Weights of a small transformer language model: 10 layers, a variant of Muon for these matrices.
Each number is 50 + 10 x the weight over its row's rms, rounded and kept within 0 to 99. Layers, rows and columns count from 0. The size before them is the row's rms in percent of the matrix's.

# layer 5 attention query, 64x64, rms 0.205, rows 0-31, columns 0-63
107:45 49 64 60 30 65 36 69 54 51 46 44 39 46 48 52 63 48 61 47 51 46 52 58 51 55 46 54 57 62 44 58 79 38 58 57 67 53 50 51 37 63 51 43 61 62 44 52 51 52 44 38 54 49 45 36 38 50 35 35 58 62 42 25
118:47 44 40 47 83 52 56 42 60 46 44 48 52 45 48 41 69 69 52 57 56 51 55 34 62 51 81 54 61 32 45 43 37 42 55 44 38 55 48 36 51 38 41 52 44 45 56 47 34 43 45 57 49 63 41 39 39 46 58 58 54 52 42 53
085:50 44 56 39 72 48 45 50 35 56 55 54 67 45 68 32 53 36 46 46 50 34 40 56 50 46 57 59 55 45 54 50 31 81 36 27 60 54 48 52 49 46 61 38 48 46 42 47 50 35 56 54 36 45 59 55 58 51 63 45 41 39 52 51
090:50 49 51 54 31 41 55 49 56 65 56 48 42 54 48 40 58 44 57 38 36 44 44 62 45 56 38 50 44 78 57 60 67 60 49 38 63 47 56 56 37 59 58 52 55 56 58 44 65 68 52 39 53 43 47 46 60 75 33 45 48 52 66 33
097:38 60 56 55 41 49 49 53 51 46 49 26 52 55 36 52 36 48 54 50 41 32 43 44 45 50 17 50 44 66 54 42 45 41 51 63 58 53 56 57 45 63 55 54 62 54 31 62 64 34 65 27 51 46 41 49 63 46 49 61 56 55 44 49
091:46 53 41 49 54 59 53 76 48 47 47 54 57 61 48 51 38 52 49 62 64 49 49 40 55 44 67 58 65 39 40 52 56 50 52 54 57 46 45 35 50 67 49 47 51 61 36 51 32 44 32 61 57 66 44 42 41 22 57 35 45 66 39 53
097:50 47 36 46 42 70 51 47 62 41 37 63 49 47 50 44 63 54 48 51 64 50 39 37 56 30 56 48 52 25 57 50 27 31 47 62 43 56 33 48 52 59 47 50 34 35 60 63 35 60 57 31 47 54 46 54 47 50 56 51 52 38 44 46
085:51 54 59 34 55 27 43 29 49 24 58 42 44 55 42 43 59 38 52 55 42 31 45 38 58 50 56 51 59 47 48 54 40 72 35 52 54 43 59 49 44 47 52 39 45 57 67 47 49 63 56 28 46 47 53 60 64 60 58 43 37 47 57 51
082:67 54 60 68 58 60 47 62 57 50 59 54 48 51 51 37 33 39 43 49 43 58 47 48 45 40 49 53 63 43 48 61 33 46 60 44 51 67 45 34 54 51 42 30 48 68 46 56 42 76 51 45 58 54 72 45 58 52 32 41 39 39 41 48
083:48 52 57 48 67 78 61 42 53 52 56 53 52 54 57 56 66 48 55 52 43 62 36 42 63 68 60 49 49 34 39 39 57 40 46 71 55 55 49 50 60 30 53 54 31 50 44 42 52 51 52 64 45 55 52 42 41 41 62 49 35 46 60 69
096:38 51 57 35 57 66 40 52 54 36 61 43 41 54 35 51 30 38 54 52 53 48 35 47 54 49 65 45 53 31 45 36 50 31 45 52 33 62 47 58 70 39 64 62 58 62 56 35 52 36 53 53 48 49 45 65 38 52 49 51 37 45 52 37
092:58 48 47 58 35 50 44 38 73 63 50 63 65 61 40 40 53 29 34 53 53 38 59 70 61 31 45 41 54 60 56 44 49 56 51 58 59 39 55 46 50 49 55 33 53 57 62 41 62 47 59 39 67 53 59 47 49 48 49 57 37 46 43 33
095:51 57 30 42 55 54 40 58 52 42 45 56 45 51 66 70 61 50 70 47 48 49 50 36 46 45 40 55 58 58 55 53 68 55 59 63 46 42 32 37 53 35 32 56 57 58 45 32 57 58 49 40 59 53 36 57 49 68 29 45 53 37 42 54
093:43 50 54 62 34 53 59 66 54 38 75 49 65 65 50 38 61 54 56 57 35 67 48 52 61 46 46 49 58 47 38 57 64 50 61 41 50 48 52 42 57 43 42 61 57 45 65 41 47 33 40 40 45 29 51 49 48 48 49 45 66 38 27 55
105:45 39 74 38 45 43 56 49 51 54 40 47 56 72 54 62 58 39 52 44 66 49 51 50 48 57 45 39 44 55 48 39 25 62 56 59 55 41 46 52 31 48 62 34 40 64 27 53 54 51 55 55 59 58 53 65 58 59 55 45 51 63 37 38
073:59 66 65 45 40 45 48 36 67 48 48 44 51 41 52 44 39 46 47 44 50 33 60 44 64 52 68 60 38 51 46 47 63 50 51 55 46 52 40 63 44 37 65 44 34 60 56 45 61 47 35 62 70 53 48 35 57 70 53 61 69 40 41 44
093:50 47 68 58 37 31 46 36 56 63 44 49 59 43 57 46 36 63 45 29 58 43 50 61 43 64 43 54 54 70 52 54 50 71 48 38 47 38 51 40 44 40 51 57 50 40 44 41 56 57 43 44 66 38 55 57 57 65 39 71 60 59 52 38
085:68 60 48 58 41 40 38 46 46 45 60 50 50 52 72 38 42 30 61 60 43 52 42 63 39 54 46 45 41 53 57 46 53 41 54 65 49 51 37 51 49 58 71 66 66 32 59 51 49 59 42 53 60 48 29 45 56 56 42 46 61 47 73 42
099:56 54 42 51 70 63 56 63 42 49 58 57 55 58 54 43 47 49 41 43 50 51 45 44 41 50 88 39 60 38 51 41 44 44 56 34 55 53 41 40 55 53 45 66 37 45 48 49 29 62 45 58 64 59 45 45 25 51 42 60 58 45 47 59
108:62 55 62 42 54 45 42 29 52 48 49 52 46 55 49 58 62 39 55 68 38 36 36 65 50 50 44 41 66 52 67 49 61 49 40 28 61 47 43 65 34 52 73 61 49 46 38 55 58 68 58 37 57 50 60 50 44 61 46 44 53 42 46 41
093:50 57 49 56 48 62 52 59 49 50 40 70 54 50 44 55 66 55 37 42 50 65 44 35 58 54 48 60 56 46 62 41 59 51 43 57 59 71 53 37 53 42 42 51 45 41 58 46 52 52 39 76 44 31 69 41 66 57 41 49 63 41 29 44
089:47 52 60 51 54 47 59 47 51 42 59 62 49 62 48 48 67 57 61 45 56 64 57 46 50 40 53 70 36 45 41 58 60 33 56 52 27 45 45 28 53 41 40 45 35 36 56 31 58 54 50 63 51 39 71 55 53 45 52 62 54 40 68 64
083:53 40 47 41 48 52 62 61 61 26 59 57 35 50 57 68 63 48 44 63 52 57 51 47 47 39 42 51 58 56 61 56 52 43 72 37 71 49 59 50 49 61 71 51 50 52 26 60 50 60 40 67 46 52 36 38 48 50 53 55 41 49 60 60
090:56 58 51 49 40 46 37 47 39 44 40 55 55 51 22 37 41 54 32 47 43 53 48 51 61 47 38 48 47 72 74 62 46 38 54 62 67 43 56 48 48 36 46 63 51 60 44 43 65 44 61 43 46 41 60 54 40 49 34 49 55 44 71 48
094:62 27 54 31 55 68 65 59 55 64 50 52 43 48 40 63 69 46 50 56 47 56 47 52 62 48 64 32 60 51 63 51 50 45 53 44 50 34 49 54 67 48 63 54 43 47 57 67 40 57 54 51 67 49 44 54 57 50 30 40 57 34 52 62
090:52 64 45 63 60 49 52 53 49 39 40 50 49 47 39 52 49 49 38 60 64 47 44 31 51 52 44 35 51 41 46 37 55 51 63 43 43 49 53 52 52 45 41 35 38 45 45 75 49 78 50 68 43 35 42 62 43 61 69 47 59 34 45 61
094:54 53 52 37 48 69 43 66 52 54 55 42 59 39 52 59 42 49 46 37 60 43 36 67 39 70 33 56 47 57 43 60 59 39 58 58 56 52 46 47 54 69 67 54 37 43 73 35 54 62 61 55 60 49 55 57 49 69 49 57 54 66 49 53
093:55 64 57 30 75 53 48 38 39 50 54 53 58 52 52 35 64 61 50 52 50 66 53 37 61 49 43 50 48 42 54 49 33 46 37 33 47 56 63 37 59 40 51 45 49 71 52 58 64 43 29 41 47 54 47 51 68 61 62 50 45 64 50 57
096:49 40 73 47 46 62 43 65 55 40 50 48 47 55 54 38 38 53 46 41 55 40 58 51 41 54 42 51 78 41 47 56 71 39 54 56 49 46 60 45 28 50 28 51 54 60 51 52 58 50 57 48 62 29 49 52 38 49 55 47 43 74 51 42
093:43 43 26 57 50 55 29 55 40 53 61 64 52 47 43 45 50 60 36 61 73 60 41 52 29 58 45 48 45 42 39 64 52 63 56 61 60 30 53 52 47 51 60 33 44 47 44 58 53 40 48 53 61 49 51 66 49 53 50 54 28 37 52 49
105:59 35 49 51 60 74 53 44 44 53 51 65 72 42 38 48 58 45 55 61 47 49 51 46 63 48 67 39 44 46 57 58 28 63 44 52 58 46 43 50 61 57 43 66 33 44 55 45 53 44 49 53 36 65 58 64 44 62 74 40 43 53 50 44
102:68 53 66 67 27 38 52 49 42 47 51 65 49 57 51 57 58 42 44 32 70 52 55 68 45 48 50 42 51 57 56 62 62 59 42 54 67 46 54 68 64 59 40 42 60 60 55 44 57 64 41 38 48 52 40 52 51 60 44 50 62 63 43 57
# layer 5 attention key, 64x64, rms 0.213, rows 0-31, columns 0-63
106:43 55 57 43 46 47 40 57 27 30 60 53 60 57 50 59 43 37 53 64 66 49 58 44 56 49 35 49 35 61 54 50 56 60 56 47 63 58 53 66 34 68 46 46 48 42 38 70 60 32 50 39 35 46 59 49 51 47 32 59 53 58 50 61
085:50 44 50 53 45 47 52 50 48 37 39 59 50 30 32 39 40 50 38 55 59 32 62 46 43 50 45 30 46 52 52 58 49 51 40 40 65 57 36 39 19 64 67 42 65 52 44 44 37 55 42 54 60 59 45 53 42 43 39 36 46 56 45 40
091:51 60 44 45 53 55 37 42 67 49 24 49 35 43 47 42 43 55 55 32 53 45 35 43 32 54 58 52 65 41 48 41 40 31 43 49 48 51 40 37 49 38 45 49 58 52 51 44 33 62 36 48 62 49 41 55 53 48 72 40 43 33 35 42
082:35 46 40 50 58 57 27 53 47 44 60 75 31 49 49 44 62 42 56 53 50 49 59 50 62 44 68 72 58 46 59 49 56 47 37 60 34 63 48 67 53 58 47 44 42 45 47 50 75 56 58 53 47 38 62 35 54 53 53 46 44 40 40 47
096:55 49 55 50 57 51 51 27 48 50 53 51 50 50 71 58 81 42 58 48 51 48 41 49 47 47 36 66 48 56 49 31 46 33 47 49 49 51 63 74 53 50 47 46 30 47 56 52 55 38 68 37 50 40 51 59 70 54 60 57 56 42 60 49
095:29 37 55 47 57 61 51 60 58 42 63 37 46 52 65 32 31 55 46 51 53 63 48 47 53 33 42 57 40 64 45 55 46 46 47 48 57 51 50 55 55 64 34 57 67 44 39 66 58 42 54 20 38 49 54 45 58 46 49 62 56 56 50 67
101:49 38 52 41 62 59 51 56 56 55 61 39 40 45 40 42 46 52 56 58 32 50 54 43 32 56 39 51 50 44 59 29 44 33 57 52 42 61 35 27 66 69 51 48 51 71 55 42 38 48 42 56 49 57 66 66 59 62 58 43 52 48 47 63
079:24 48 44 64 52 65 37 60 28 50 54 66 32 44 45 57 53 47 40 56 39 73 61 57 44 44 66 57 54 50 56 57 53 46 70 62 48 50 44 47 56 45 44 37 52 44 58 64 53 55 53 61 47 40 58 46 31 37 42 59 56 53 59 58
100:49 60 42 60 62 44 48 30 49 53 43 45 52 40 44 55 50 56 68 35 52 53 53 29 34 52 41 43 70 41 65 42 41 46 64 31 53 59 39 44 48 38 53 40 47 39 58 62 38 42 38 34 49 34 55 45 55 52 59 44 71 53 54 52
082:56 59 43 53 40 53 57 64 55 39 45 54 64 36 50 38 38 44 51 56 66 65 34 41 53 20 37 51 65 51 47 53 47 37 52 29 51 52 25 38 48 57 42 61 43 34 57 47 50 40 45 48 52 62 46 42 58 41 48 37 54 56 47 55
088:26 34 47 31 53 51 58 47 40 64 40 41 49 51 56 66 54 47 67 60 31 41 33 46 50 50 50 37 30 46 44 54 46 38 49 58 59 52 47 55 48 59 43 58 43 42 51 66 49 39 44 28 42 64 61 53 58 50 50 62 66 61 48 44
093:55 50 59 59 46 43 59 59 58 52 46 41 48 34 41 63 38 60 73 52 37 57 48 47 62 49 41 77 48 46 36 63 46 50 55 47 39 55 42 62 37 53 41 61 41 38 37 67 42 67 71 48 51 50 54 43 43 54 51 44 34 41 45 60
095:48 43 50 51 45 63 53 55 63 42 57 21 45 41 47 33 33 44 37 60 51 66 46 56 48 38 69 48 49 49 52 45 29 43 61 51 41 46 60 39 41 46 47 33 59 50 70 52 43 52 50 47 37 60 55 29 39 36 64 51 54 54 52 49
091:60 42 72 49 57 52 43 50 62 45 46 55 47 52 54 59 46 50 38 46 55 45 37 62 38 47 36 35 27 51 57 44 55 64 65 44 47 53 47 60 42 46 50 58 49 63 40 57 40 65 54 38 52 41 51 38 62 62 33 74 51 73 62 42
085:65 42 44 32 49 57 64 59 43 48 44 40 39 40 50 62 59 54 43 52 60 53 46 42 33 32 64 57 59 42 55 60 47 59 27 60 45 46 40 45 41 54 53 53 37 68 69 58 37 63 57 48 52 50 65 34 31 47 61 42 53 51 57 52
084:52 42 36 58 41 60 56 60 48 55 61 52 52 35 62 48 43 72 57 50 47 56 33 42 35 63 43 53 44 50 58 48 50 50 42 62 54 39 49 30 51 45 39 42 45 54 58 37 41 22 40 54 34 61 45 49 50 27 31 45 50 57 59 51
084:42 49 43 44 50 46 28 78 50 62 49 48 61 63 36 62 54 46 52 62 40 41 56 41 44 64 44 62 52 58 52 39 49 42 68 54 47 62 48 66 47 54 54 67 56 66 56 43 66 53 47 55 57 54 62 59 48 65 46 54 44 73 49 39
097:43 44 68 60 51 44 61 69 47 58 71 29 41 52 47 38 56 43 56 47 52 61 43 46 32 37 49 33 51 52 38 40 54 42 54 47 41 56 49 19 63 51 53 39 42 50 49 55 62 47 34 38 44 59 53 41 56 42 52 50 53 39 45 67
097:53 48 42 61 46 51 39 48 38 54 55 60 60 67 57 50 50 46 50 48 40 58 61 50 64 52 43 70 51 47 55 44 69 53 33 43 48 58 61 78 36 60 48 44 53 47 45 61 79 41 71 45 46 51 42 43 44 61 48 53 43 52 69 46
089:47 54 46 57 45 47 36 46 28 49 59 52 39 51 52 44 41 50 38 33 53 51 36 40 51 74 42 41 32 48 56 50 49 31 55 44 43 53 40 54 36 56 35 36 47 35 54 43 64 59 68 50 57 57 50 54 62 57 47 43 34 55 75 53
088:53 44 63 51 40 39 51 59 38 42 47 36 62 43 41 47 42 55 55 34 54 47 53 57 47 64 55 42 37 58 46 55 46 47 34 35 61 38 59 63 44 68 48 57 53 53 32 45 53 73 59 65 60 58 43 67 27 52 53 52 37 51 67 47
101:51 53 53 49 49 39 64 55 29 58 55 57 46 60 44 48 44 52 48 70 60 48 44 42 70 65 47 59 43 65 47 70 59 55 44 44 42 55 59 74 33 62 59 60 67 50 38 58 59 52 54 49 51 41 44 53 50 55 52 40 22 46 59 52
081:66 30 69 51 50 33 42 42 34 50 50 55 44 42 39 38 46 61 25 40 43 48 46 57 56 44 53 38 47 52 45 39 31 58 40 54 59 48 57 68 52 48 46 50 52 50 48 58 65 16 52 53 45 40 44 58 44 60 49 51 49 44 53 42
096:48 64 41 54 48 47 55 52 56 53 34 47 52 60 53 52 36 65 58 45 49 62 49 62 50 56 47 37 53 30 46 48 50 41 60 27 23 60 51 39 71 38 51 43 46 48 56 43 41 58 46 54 43 49 56 68 57 42 71 32 56 54 46 36
093:45 57 52 58 32 58 52 54 47 41 48 55 37 35 56 52 60 63 29 67 47 42 46 60 54 43 52 39 36 50 45 33 56 50 44 39 46 44 56 58 17 43 51 46 39 46 45 57 60 64 50 43 30 62 48 60 30 49 57 64 48 58 46 48
085:59 59 48 53 46 37 45 57 31 53 67 54 45 64 45 57 69 61 44 56 54 52 53 53 48 53 44 52 41 60 37 59 41 62 63 67 40 53 58 63 49 51 65 54 58 41 61 41 60 66 61 38 53 51 57 46 57 29 38 78 56 54 58 47
088:66 60 37 54 49 44 44 60 46 47 50 41 56 45 53 39 37 54 45 52 37 46 45 45 57 43 62 58 57 44 34 34 44 45 44 77 39 38 30 60 67 47 63 41 50 56 45 39 52 57 39 31 62 54 43 48 60 62 58 38 37 56 41 64
092:49 25 48 33 52 56 49 35 43 49 57 54 33 40 59 71 51 40 52 46 57 39 52 49 50 53 69 46 42 54 50 56 66 54 55 65 50 60 47 64 53 56 65 41 40 40 64 42 65 66 71 57 38 51 37 43 44 51 52 33 56 60 50 53
095:52 45 31 63 52 46 56 44 64 50 60 54 39 62 38 60 48 49 48 46 44 48 38 56 57 39 50 45 52 32 55 58 32 54 64 57 62 47 34 38 63 66 64 39 60 54 42 54 47 65 43 52 56 50 32 42 56 36 64 49 41 60 25 45
092:62 53 57 66 59 53 58 59 54 50 64 51 55 49 57 66 51 42 34 54 64 41 62 44 60 49 62 52 35 59 39 57 49 62 50 60 44 60 44 57 55 67 28 34 56 40 56 39 33 46 29 53 32 46 50 34 53 45 54 55 52 67 58 58
105:47 69 37 45 39 47 51 46 46 34 54 50 52 55 50 50 59 44 56 63 64 40 56 67 62 46 50 53 32 39 39 46 53 41 32 45 31 42 50 51 36 51 46 31 48 46 46 44 46 44 60 51 62 30 76 46 42 45 36 40 61 61 52 41
094:73 57 50 63 48 62 58 46 65 70 35 31 47 40 42 48 46 39 49 25 50 56 39 65 53 54 36 42 56 51 70 51 49 45 45 49 39 56 42 50 39 54 52 42 68 49 47 35 58 61 43 50 52 54 59 61 50 63 39 55 58 42 55 34
# layer 5 attention value, 64x64, rms 0.268, rows 0-22, columns 0-63
108:62 51 45 44 40 50 67 59 45 37 55 55 59 47 32 75 50 44 53 52 73 54 55 48 41 40 60 43 31 69 57 44 48 60 63 43 47 52 42 46 45 67 48 55 52 32 49 49 49 52 36 55 52 38 36 57 37 57 72 56 54 58 38 47
091:68 46 48 45 49 48 54 48 56 52 54 49 71 59 67 50 41 52 46 38 59 47 44 62 72 38 60 48 49 44 42 38 56 55 56 45 61 35 53 39 78 37 41 71 32 47 47 53 41 50 50 40 49 43 52 38 52 38 48 50 50 30 56 35
108:63 50 52 46 45 54 36 44 35 49 71 50 35 57 50 49 72 55 49 53 34 44 42 31 39 56 57 45 51 57 53 42 42 25 42 29 62 42 55 50 65 55 48 47 45 49 33 51 55 40 64 56 53 54 43 44 40 44 48 66 65 64 53 60
098:43 45 47 62 65 62 67 53 56 62 42 72 36 34 59 58 42 26 52 42 60 54 67 46 57 47 48 51 58 51 64 56 61 57 35 52 64 35 34 68 42 61 44 59 46 44 41 43 52 42 54 50 54 50 33 39 53 46 46 49 37 48 55 57
087:60 66 63 59 59 37 45 43 54 60 35 53 53 67 43 55 46 65 51 52 55 46 38 40 71 48 45 36 51 36 35 55 60 44 31 33 62 57 52 44 40 41 43 52 39 55 52 58 51 66 57 64 47 46 55 63 59 55 53 44 59 66 33 41
098:59 47 46 56 63 56 43 44 71 31 62 54 44 43 39 42 41 48 46 47 62 40 68 41 66 53 69 50 55 47 58 51 45 65 49 39 41 42 56 53 25 59 57 57 55 47 51 56 47 56 40 47 49 53 48 30 63 75 70 45 52 46 47 56
114:45 47 43 50 46 55 69 50 63 51 55 36 51 51 48 62 41 45 61 40 62 37 56 57 38 57 50 58 47 57 50 47 47 46 28 61 37 65 49 29 50 60 36 62 63 33 28 45 62 44 46 47 52 40 53 29 47 48 49 27 37 49 53 49
102:41 55 49 52 28 31 55 48 61 54 52 49 53 52 68 38 57 52 30 48 49 56 62 59 45 62 47 47 61 51 35 49 63 44 71 54 48 47 65 39 58 34 51 47 54 58 72 32 37 53 55 58 52 31 51 52 61 41 50 35 39 53 55 40
102:49 47 40 60 44 49 55 38 45 53 57 54 59 40 34 54 59 41 45 38 59 43 57 36 58 60 43 54 45 58 55 65 47 52 45 56 48 32 22 50 60 54 31 61 45 61 35 67 53 51 45 39 59 37 50 42 54 72 36 46 66 45 43 65
097:59 55 40 38 46 60 33 47 31 71 66 48 52 51 39 55 54 54 44 46 63 59 41 30 38 56 49 40 38 51 64 45 45 68 65 51 53 48 48 69 49 51 53 49 58 56 54 45 60 53 42 56 65 43 49 42 57 71 33 57 64 37 38 51
088:57 37 60 50 53 55 49 47 64 58 45 33 69 33 35 54 45 48 43 43 54 45 43 57 51 38 49 47 48 63 65 72 59 55 48 52 43 41 46 51 45 58 49 54 65 58 35 64 44 40 50 40 62 58 48 71 53 59 63 41 62 44 38 75
089:73 58 70 46 48 48 37 41 44 43 45 38 46 47 49 47 50 48 55 44 54 25 54 45 47 56 57 45 65 47 47 27 52 48 45 64 64 33 51 37 52 53 43 43 57 66 60 34 43 41 50 45 60 58 37 58 39 34 44 56 41 45 66 40
100:49 34 44 60 37 44 47 63 53 50 49 62 47 55 34 48 49 44 65 55 39 50 51 49 52 59 56 40 50 73 63 45 47 49 49 28 59 44 49 61 53 64 53 40 71 56 28 60 51 50 39 46 33 58 59 73 63 62 52 38 54 45 38 48
096:58 45 47 48 58 59 68 63 60 58 50 39 40 44 56 35 58 62 48 59 59 38 54 51 54 68 42 50 62 45 42 43 47 67 47 64 47 29 41 47 61 56 43 44 50 35 36 49 63 54 42 48 76 36 49 38 59 55 58 50 27 59 47 48
089:48 40 58 36 49 54 22 53 85 52 54 69 60 46 46 69 58 49 51 41 44 55 47 49 37 51 41 55 35 45 40 44 42 52 32 50 61 46 58 53 61 45 43 50 52 52 46 52 68 55 61 37 38 45 47 68 49 57 48 56 46 49 49 64
098:41 53 51 49 48 48 38 67 51 69 58 58 61 50 50 40 63 41 47 42 39 39 41 34 62 75 50 41 60 49 64 39 57 38 54 41 59 50 52 39 33 42 56 48 38 50 46 48 62 40 44 34 63 55 33 60 63 49 40 69 43 46 57 61
101:55 50 58 41 46 64 59 35 56 43 66 52 34 69 49 58 33 35 54 50 28 53 32 59 56 58 39 50 56 35 37 47 54 53 59 56 74 59 41 62 50 58 62 54 56 58 44 56 51 55 53 67 52 41 46 48 37 60 42 39 35 46 53 51
098:53 61 47 40 54 59 25 49 43 33 59 44 46 57 53 53 53 69 32 70 49 51 43 39 47 44 37 53 35 47 49 40 50 44 49 36 52 66 45 54 47 43 42 56 70 41 38 59 44 50 43 50 32 50 53 36 34 56 55 39 72 45 44 58
090:65 60 58 56 30 70 57 55 58 60 48 43 54 69 47 58 56 49 50 56 50 68 61 38 50 59 36 70 52 44 39 63 35 49 51 51 49 47 40 30 55 54 61 63 35 52 41 61 54 57 53 40 58 50 48 54 45 52 56 36 48 54 42 76
096:64 44 49 45 63 60 58 33 52 60 62 52 52 44 57 59 49 41 62 54 61 49 58 44 45 70 81 63 39 42 58 53 55 34 38 41 55 58 45 54 52 56 55 38 66 38 41 54 50 46 50 44 68 53 21 45 61 54 54 47 58 55 50 56
094:41 63 41 46 48 77 58 58 64 47 58 51 47 69 46 44 55 51 33 57 41 61 44 69 58 67 69 42 55 55 45 65 38 43 59 64 40 45 33 50 52 59 44 53 52 44 56 41 56 60 44 50 44 60 57 43 36 57 43 60 63 46 48 68
122:45 56 44 56 54 47 53 56 53 59 49 55 43 59 54 50 69 45 64 59 44 59 30 47 58 57 70 48 37 33 54 61 44 54 56 64 58 30 53 44 57 54 27 61 46 31 54 65 61 55 47 45 61 31 43 37 45 44 40 45 48 43 40 67
090:56 45 47 48 47 47 51 35 41 60 53 44 58 41 43 41 55 67 58 49 31 48 40 70 53 64 35 54 41 53 46 48 49 16 45 47 48 31 50 60 53 41 57 60 56 44 52 35 61 71 47 41 50 52 41 41 55 56 55 46 56 38 68 35
# layer 5 attention output (transposed), 64x64, rms 0.742, rows 0-21, columns 0-63
107:49 64 45 56 54 37 68 52 66 39 35 43 43 28 42 36 60 50 52 49 53 41 55 45 49 47 80 38 45 60 51 50 56 76 60 38 48 57 50 47 61 45 57 66 47 41 53 53 45 59 45 56 51 66 53 54 31 55 49 40 62 38 48 58
103:59 41 61 45 50 47 61 45 62 63 60 66 61 53 59 39 34 58 45 39 47 52 47 49 37 50 58 56 52 41 59 43 34 42 59 37 51 30 25 48 50 42 48 49 53 72 67 37 33 46 32 34 47 48 52 42 57 66 54 49 53 47 55 54
100:40 52 60 26 54 54 41 48 33 54 57 50 37 44 54 62 47 57 57 42 47 42 51 60 48 57 54 34 35 57 55 57 70 46 53 45 50 52 42 59 52 37 45 47 44 61 48 53 52 31 39 46 18 58 60 64 60 39 47 63 55 60 69 46
102:49 54 42 60 62 48 46 45 56 54 57 60 34 46 40 50 65 48 32 54 49 47 48 66 68 44 38 61 45 43 47 38 61 59 60 35 62 54 39 55 43 59 33 59 38 32 36 58 43 73 65 48 59 38 67 46 39 57 55 57 46 41 46 52
096:46 54 65 45 41 51 44 58 51 44 41 37 43 61 62 34 48 59 58 30 48 35 43 60 47 62 43 55 57 47 55 42 60 65 43 31 65 32 73 54 38 50 50 41 55 55 37 44 61 63 46 46 51 52 39 45 56 58 44 53 68 51 40 28
101:48 36 39 56 29 61 58 49 65 58 58 69 44 50 49 52 53 54 59 47 56 51 63 61 56 60 51 43 50 55 59 60 54 49 46 43 62 45 32 45 38 51 58 42 45 48 29 73 61 48 52 59 61 62 59 40 33 57 46 22 59 56 49 60
120:54 71 42 40 37 47 69 52 33 35 67 41 32 46 43 36 31 49 62 54 36 55 51 44 63 53 57 61 46 57 49 45 51 48 61 38 50 56 32 56 53 64 46 52 47 36 47 45 39 64 49 50 44 36 55 34 48 56 50 49 54 36 61 67
107:44 44 44 61 44 55 46 60 49 40 63 48 64 58 76 44 58 62 41 54 29 44 53 41 39 60 43 71 62 40 31 36 51 60 50 64 48 36 42 45 55 41 58 46 57 52 77 40 41 49 45 51 57 51 42 52 48 43 44 50 33 55 56 46
090:61 64 42 46 50 41 77 49 43 64 47 49 46 33 46 56 51 54 46 36 51 59 58 56 53 52 63 48 57 52 54 66 69 53 48 51 44 64 55 53 39 53 38 51 38 44 54 53 61 63 58 50 63 27 48 48 36 63 40 66 63 52 75 46
091:47 46 51 44 44 41 63 39 53 62 58 41 51 56 36 76 45 48 34 47 43 65 64 63 46 48 56 45 35 62 59 52 57 53 40 58 35 45 66 25 43 36 60 70 47 55 68 59 52 47 53 55 42 56 38 46 46 62 53 39 63 54 50 44
087:60 41 34 48 53 49 67 59 59 38 36 54 53 46 37 44 72 65 55 50 40 53 62 55 66 49 61 37 61 62 67 55 51 39 41 31 46 51 58 64 45 46 49 55 64 48 48 59 62 59 53 58 56 56 37 55 48 61 59 73 58 59 44 57
094:43 47 54 29 66 58 43 31 58 47 50 53 43 51 50 42 42 59 58 53 59 37 48 43 49 57 56 45 47 38 47 45 37 46 41 31 39 40 57 35 47 37 54 47 31 46 60 41 49 38 55 44 46 68 61 44 45 37 64 56 40 43 73 71
096:59 54 48 47 53 43 25 62 53 49 62 72 53 36 52 37 51 37 67 73 58 49 48 47 64 53 58 32 51 65 51 65 65 54 38 34 56 54 60 49 44 42 51 48 39 42 49 57 40 55 47 57 41 34 48 66 53 54 56 37 38 54 48 40
103:56 43 43 43 59 47 63 51 60 50 66 42 35 41 53 66 52 55 45 53 27 45 62 50 64 55 38 56 28 54 34 68 36 53 54 34 47 65 35 49 49 53 51 53 38 50 47 54 49 53 46 54 73 48 42 44 50 48 51 57 33 65 66 60
096:75 31 54 44 32 50 56 50 53 51 54 55 35 37 42 46 54 50 50 63 62 50 51 50 48 27 48 32 45 55 49 38 60 45 54 60 51 35 50 46 46 41 46 39 59 55 53 65 62 58 60 44 51 44 56 69 69 47 45 72 49 39 63 43
106:40 34 64 46 46 50 43 36 52 73 51 55 48 50 52 58 49 56 58 58 44 49 48 60 67 53 45 39 46 43 53 55 61 38 59 50 56 40 57 47 40 43 50 36 55 54 52 63 42 64 61 52 40 64 63 54 51 68 60 66 17 66 57 58
094:64 44 49 45 67 32 46 58 35 63 48 49 50 60 50 69 51 45 42 55 56 61 46 44 56 58 27 57 33 67 54 40 43 59 54 47 40 44 45 45 57 52 51 39 44 42 48 39 58 39 41 54 40 42 61 22 62 52 45 67 41 36 41 46
090:61 60 40 44 47 51 45 41 56 46 52 35 34 56 49 56 45 58 67 41 54 56 40 40 40 66 61 34 40 76 54 55 60 35 46 54 51 56 50 47 44 43 57 55 73 66 54 48 68 31 54 60 50 40 49 42 55 39 48 42 64 58 36 48
095:54 50 55 51 49 36 61 57 33 54 54 27 58 47 50 29 63 62 44 42 52 52 61 43 53 61 49 62 51 78 64 74 52 45 50 45 36 56 37 47 51 52 34 51 46 60 40 51 47 55 51 47 66 52 55 36 60 57 43 64 51 42 39 61
101:50 48 61 55 32 49 55 61 48 68 56 58 50 48 41 55 40 44 67 45 49 54 40 56 55 49 52 51 37 50 63 38 64 46 34 35 55 61 42 56 68 42 42 66 30 33 46 48 46 54 47 70 41 67 58 58 43 64 54 55 51 48 68 63
097:50 76 47 69 48 62 51 50 50 60 52 52 63 63 56 51 43 51 44 48 56 56 73 50 46 38 55 42 34 49 48 62 48 54 67 39 33 44 43 52 67 61 37 48 66 59 39 45 51 48 66 54 52 46 62 29 64 56 47 46 62 59 62 52
131:67 63 56 52 26 34 50 53 60 52 54 48 46 46 57 67 63 61 33 34 33 56 59 60 46 38 39 56 38 53 58 74 45 53 65 38 62 47 43 62 57 48 43 39 49 43 58 57 60 59 41 32 42 44 64 47 46 45 49 57 54 53 53 52